Each number is 128 + 24 x the weight over the matrix's rms, rounded and kept within 0 to 255. Layers, rows and columns count from 0. Numbers have three digits each.

# q: layer 4 attention query, 320x320, rms 0.114, rows 35-46,99-110,162-174,226-238,290-302, columns 80-159
# k: layer 4 attention key, 64x320, rms 0.11, rows 34-46, columns 80-159
q162:147147124099112113169076138114135105149146086126121129114152150074088139110117095142142131156136127137141152163169094108120118103122105128112138120125130127137097183089138119151160164123144122085135141154144119145155165107108072140138096152
q226:159096103106115063112145183171125133138160096096109146184135150107158125108111118123133119096095131139144129220127139190146098076146090176101101130097155160089164056101128093155118183131153119099153154121119081123144149104128144157162106167
q290:191098111140158189121168156093155141139186118088127135099124117096132116144111128108099146160113123130143126140130046128132148121092141148141157110124173087147111125108118123115107142161121108106109094115188103141117144140142098161122118185
k34:176127117126114116141104133147125096121119095168111115117116097154087142108121127138130124119115106133097141125098149052123148095128148143106111149138152146126110151144124145154129197122120084140175171148139127089157090143107114131174131138
q35:147127113121092132121105155132099135156106098125136154086131112137130101117174132135083109143110092109145129170142132125178135112104160161162103135123075132161054091123135127144107154146140129121092125134135136153127135131145103110150128108
q99:110124130111124095119181119140109137141101142150152106098142102145093170131115140124162101122122129139106123137144107151112132152182123102140126093144111129143130136134121166127121120119139153100117099091131128160123123133165096102104132086
q163:136104144109142106150131154121129118126132121168098118105131091120114139108117144162114086109145124166152153145168067163151120127152110145120126121127163125152128139115092112132097111148183146148145100119103156124139154140156138140153138109
q227:107117120117127109172139109110125143143134142152128160142129068100079180098100110139107167131103110108143123154125107135131120148118127153104116101118101164149109104162108110133062131095172151134137109133100127099112100158143143123134136111
q291:132120137102131096114114175131142100128121108130133103116102109098125124142115161111112093184149136133143151108146131129113109113119115137136146169125102150125154113139128081139076091154138106112188120121140113141114134093142117168153092177
k35:111104121152139145127116147112115150127133087156111109116103064116084130095086137133115157191111143142159112116158146135197120105108091136176138104095100093142158144104122153137115120115131142113175122108120152116155153119114111166140133133
q36:150116181145085128097162156121148130064145148116146132188129141132169144152134146097066109124168155109058120104171152151128133074140063119116130100095114105104132109144129112104090066118095130152124182138166126093122109093138140149074149145
q100:153154136091120137130151082128150120111110142171112105138104121117134125101084094112145130141119109115119119122122118111100187114136116118112101152123154137110137104150110153164095135121092137114170122099091091077120119149119123067128143172
q164:173147142155085156166121138136141150147141110126133128132110150121147083127132129120109143114163139137149137155129131141160132109155107100067129154134100152094103170115088165097145156164130101128123090136146080074137117134103183119143151168
q228:132122155134126161126122131116144141113104127140158128115135192122136080138127163119136131146143155117088148137138132100190117153134095138170148133116132087104133096130169082125090101172132129100125110134110118124175166081116130140172124168
q292:109140100122152084151147137115157142086106099093144154134161110144069107173089150133112171044129112118109104154102116153138136106130134143093161130131135128150098092106119059123108110152128064126104094138150161145126090113167126193148100122
k36:157153117145136064118133084120122116124147128145131123135111122143144107162142181104117129059142115143153121123119114109086131157126160164126153159143119135106167119097170137161143160147132132135076137139129080101093106141110142125137079129
q37:121188142137156121104144112136142150149158126152106086137099138130094089134140106121103138179151135169147128149105138116111078100133133108101135096132070112115169115153140104125152153088114102118098127155139141139139124096155173050139144104
q101:121156117124130110133165136138101160157137131105084106131142128121104131143110139108124097097156132132143136129090100130101173130120113106106136118165100120127136114137127141147116108125120121147124145116169137104087157154162137123112105162
q165:116110152153113130143154135111134144104123118164160131111113157121143130123161124157109110120126144100165094139164093173164090129115107087116136127136180174134139149147105160076184121130169092112154113093155120145127160122129123193093117062
q229:071110145120140124129136093106172116119125143177128095123140186143093089103114103065141126117147179095173065128148125166096100161172081122166177115135127139171139134103135117144141170128144153145134143150145107138087124112162083086110102113
q293:127130133120133133121161151142116091179149120156129146095099142133156113198125111186129166178191129131115138077113114117175116140104086067121134089195166127082117110120125106127197098104061094105101168143103153140125111138154145125130128148
k37:118126131134097114117108144151175089116124149168149139192133162121120131143151191189149120107144143083150123139153092152153121173141116124141128150106173169144124113121110147096115131122179091119152119137132132098140114158105099118117091138
q38:101152154136153105132106126136147134136146105117123107092148109106136159164096136133076156055159079142106104103111131151097148141121135064142130138127143120125135150123105109159153145101115074118155154166090104190156148113157141089120180177
q102:145125137145129116150113148121147109166162127106119125092097140149110130139127139115094175135148135131096087141180133153084179100114163108127133115121121156146118115143136130088142121155108138090146127125119115135134112127113099118099118095
q166:138113170162119094141125111192175099134129157148114068131140173135134117171132162137132139096162118094138136082156123129108151156144143076133113127128142137111148177092113105156189098166123102186181149134141147183124136158130172132108156119
q230:092085141122179176129123098127176110145152136168095072117129117139095130143139120103116118132120102138142143141116163127104132159106112155109113156141133144149089142089126121157111093143115130103126133159199150104110133137124158152135108121
q294:125102165137110162096100133154150148157122163147159125147133111128133094066232153113128103155104111096090140110126107134102102123126088160173137131100130178090137134175132158116160107123163141184130159122149119130130107162126140155162142143
k38:074079098145149125128150111093136108110117165177140128110138180139147072163102156129173089134115106128138190074116121130107142106175119107129156125106106132115115115169127146117153109148147164181136136113087136113134090138142162173105117162
q39:114111116133121078091120110114116150134139109117070127076132144113120161140151148140143174127136089139138065159134126153107084127078130137094150122125139113107097149100152069142091154135103134135132099145135092149105135145147150077168118120
q103:159095165115114117116136105120087161128154121093112096136153111190113112125123111112146127130128153101133160090073117150087169156124128105085126118123134122156150077135095099076145127128151105129085122148135142151109123138133102111129142110
q167:132135126144119116161133123166133113155115098143102082105152153152112135133127091136186140120171140145134136157156126128115119094159134101129113158142158127117130151113110165130136138142159134145111111113160074154102161164183092099133105169
q231:123153144159110086116142148111135144155131128075125135105128155091148163099112116132124133112145108129112075098125145123103113125109155114111115086135199142095114166146164142131122138092106148131145058151103133148157167158148157072123125175
q295:138156151180196121103130117141131167172151150087156147145087111116164135165117104134152174146150097137062086101171146134156098129143156134107110114148052091116091144175164120117122084141147136184149126156127156147110146160126129164108172110
k39:132125129140168134110145176187148119176102130141112140144122145133125135099169091130199111156146100130098136166170118113155136095109125116145131156112107108079113131128130152139128095147132115134127116117139161124138121113137089118111147079
q40:162109126109106129096147133130150057133083114101142146103112182102176070162165118124075146110145113187095127140091103174166123119177083099145136101103147144145133109161146131127097127138101102129141119154084099138128154120090180094135124131
q104:147124128080127101132104073125118141130154126138109142104144124121117140118099130106094107139155191099051122130128126126090090133149146112139118136139116110119146121116118140174154131126130113084134161090134130136154132147152123131120133128
q168:143105099124172122142123141137128148159147174145157134127127131112118088126148153147155109155097170144132178156097170142139160117128100122131136135162169118124120155099132131137143155128132118151118117129109099134146119101091141125143144078
q232:132087158136144186148160102160131119111062106099148100121101133110140152128140101125178093166180139158137132139089121113113158133132099128111184140144103160119088102116145108115078117157110162178135099112102110179142160109132154151107196141
q296:140096095164114138150176187127162149115122166120143157098182103099155132185139128100137115136132119123137152103125134086090143116089189140091094142146111097109128131109134120128144120137198138105100099107101116154099087106123105143136174116
k40:128095143110139159148115170149097178145143129138130171164117130176132144146132110150170165139153113143152195067089167092145139101134112107132126153169128113098105135120147113121138141157169147133105140104076141129161089140106129164116148142
q41:120155145155145095117153140101133153123127135117127136130101128124143161153134129115163144071146100151110126061123121138068112140082117086115134124110142128131129152091142111142138060176116156129104115143135076130133125130147149130127141144
q105:145098155157119157160090140104108149118154143145156148192136131155130155142173079151092144170104108056113106118142126124112124145119125104119137127087125102091138135083128113147130154112151108187108136142165125147144137155110104130116118133
q169:126151134059134088134140124104125126098138124139146132122106184138118120157132124171222091156126140100171142132102138155156121116137153146124105079127146142119123108133103125111170094110106173166112122092134143121136127120122176145160101138
q233:124126146114193159161146119082162128102128123131126130131087133108122133119155099155176135148106123138089149120148151139173077118117105123152116075091159116123125178090151108161169140143152130143163109174149193120125139076112130115153118207
q297:089070193108163174169143087130143078154121149073121119150127083096106088101128079074166138108050134133164130136173167131130137152191122212142101072117125134134096130146122148150109089114117173130116159115170171133112096149115136181136084158
k41:099095126099151106151087144188148129168145122132126107143141103121116111112111137103145129150083126130113114146178143118188148136166134139124114104107089194154138086118112152143152136156084079135144094105136124092116127131130101212134152082
q42:100120170145175102151128153150150090182089188122103147101160113093147153130166140141152140126096149134122103205108110101069155178126147169140091158122147171117157118154131139164177142126114150169143153167138095133111129130143157122104180131
q106:143157123146141128123160146094123087111100116128087141137110106121074131113125086154141125084148115117139120115128112107109110136102162087167103090136158139094128115096111125104138155115084155113143111132105110147152126099145138139149134117
q170:134119182124144114134125115187129096081118100085123124154132190151102136105134177073120147176139143120094132126113118120121118117146157148143132109090130144127089084101128076117115116138128115211125130092131115122113116090117131151146096105
q234:097156103120129115140117119123125169091119125137111109132139163120092141149124153115088121156157148143098130129140114116124123209062130181159125109096082141156080137090152122139124118127166174156184150157178136191146110165146113119126132155
q298:134149148151155150104111102146119211156115100141134181171144097119151143177133162128100106108143099115096117144100158143143113142136094151100159094184104180185140134160143138145129115129160103108112146121114102181116128158078071095153141122
k42:118140124107123169156167141131107144050120121148152129142138117087166116117128103128155111117142152133134182143166110171089135155131115142138169159091055088138119130098176143141152134084138095099128167128134147160095123137085121127118140137
q43:120146132162134095175098129176109126118142171121161130151124073133125135119100080111154136117138132113124109195154141140144132153120099108105142129109157121116141104121146149127126092114166130126125104124099157103134134155094114085147101174
q107:148113133144109145169143130148115155083154111128126105160135136094149136151143137134124079111124110158117125140108136112098152113110116132107153100158132145150109165070110096174144117152067057148107110132129139135156150101142181122107060078
q171:130126154202100103112122163091132125112140138158147161127075144107177112088110115095164129114142130141125106087135172085151090128103159041141085144107152105069101123079148075128124136145131122108183115147108103147133152078158133096159219087
q235:108115166126150071128131140160094113143105125127119117127113139104107113154068154107130126140091128143158129156135123148123121168139169135127132124140138114097117162149103101181196104166136103135130108115094100098148167143130148109092169076
q299:118119133173083113178145100157141109188177105115140096131060201111101102123150100135143151179145176107124175112142150157144130145114133122080135125145171150088116085120145108118153125094068098128146082153110144154137149109102135121126102123
k43:167125169102143190085129124084168131144115149142123185133068168090140086129156107140157156161119123121120170099124129159136107152157109115124104142142140127088077119118113116174147128111118113115124131215100148104101142076083085177122160110
q44:112092154164145146153114143148176095116109150140120140152157100133116173161113151149115055064133129129161122137122143122124112132173115072130132106163107093097138135096127173133167152135147075116132170127129124147093108126165082152119126098
q108:173073119137140118139142117133107104087182098152178118094132104118150074133166122144099141124117145118157132114111142136116119116117122100140110139082126128128152145080097122150123145138126100121121134101158121111131137105135130136101134070
q172:132135092158129134145145115125121065150079125112130100134143136121112114081155108167150140088116181104169174153169113107153064163153109175080083127121093101121115086145081119139130164139129144131111159161114098158109093102123106109140114122
q236:118132140122121145093125120134127126178148153143147141165130132105164113111152110114161126146113087155120142104173150126093119108143169081122123179139056156098115152084177134126162121147159128105121130181100111175142142092114130132121140071
q300:125138164121165152154107121111110112130066091120092106117103061147118149139126104132115158167073157148139124111191139127126160119092173115137098112159150088142117084145156183129145141109112154169075101161094097149095085121121154062103140142
k44:127140134088070153146114129135106125142121112130145127136096106128140120127150141129089142123136140154093188115128118135166167116107150135129170113120098157098105136142146148124137107162155144119099125120135165185188119188127089152112159130
q45:119107148119087165117110063124130131110088158128153089109092124139089081128188141100120093153130098111152097109141154149150169100134136165146126125163154100138125128148155096154176073176148119159098135136151113125153170142177097133131128149
q109:196108114140117089124088094122115127121151135101131135143093125149123122129063126149157116147136164118119139084124132092156096096115152124166127104124163132126113096118150106142107059126112152117138096141146159167176136109080165103119114126
q173:114142150117130117148137083110149083096144170128146111083122143132104153103130155135126106154125116091099137143108112124123136116091102129167158143122111095142109106159144083159155125097137112178169182113141068115149167133112135141155109155
q237:094080131111100133138127121116145118126107128097095149150132112141120103124089067114127069174130141123103144111133134170164185125158144161161120097125150103179069145083115136105184092125099119162147164102139164141107173087120109142133124139
q301:094123189169137096131124173087125156123136120165146130129129078169104076112152117140067100165150100092145126133108146120139179143109162134135131148138129108131126111097126100122158119162131100118132170162114149114148143111121129155132096100
k45:108080150158125132179126158119101130125129136114095149136167077153077098129123127158094113129136126070125145154147122127149122140142109124118169084087109112130108119108115138096126122152114106160131147136142132144119135111124079142148188113
q46:159138146133146129152127061145112176106105150163137118140110137131142138160128149141109127152173114130100131132148108125172125178105136135100128169141196127095115163163126098104101088137117151128137083078144121136143133139134113083140132141
q110:117108113143127146146120161160146137135099107154094143155086121129135118081139132117146121089137138088121149146111145128157157107123145098141112150145149130153140070101118154144137098139087163086139125125098156127108123136156111122131150118
q174:126142098146129098092134135159142121105171157123150122129146090113143160132097133105173109156134118104078159093151133120116118151098127120178134101125156143128103128167152149169085138111171102113113080086139147152164120113115139148092163104
q238:106131121149137135136138126107133173165118126133103126098111118119108135078127158146147118145107105160155151169133125121125171102129139142172133090126153107125118144133115136145114135107163144102090172126125185180138135159139120089141105120
q302:124123150114167139111118153128109120172135089134142110119145110151137113119144153088146116096061083153121138126106123083103087115158116108122098108130106149131126129155137130101138144146182146107156149123142166128145181171158109137142143149
k46:172128127111135092122139145145159132145112101137149111090131180125150127123122146179179123121106128139124141151111160107081086148116135156183139122119147116109127131140129161124143173125180145128114097125131125125134171093107115161131119121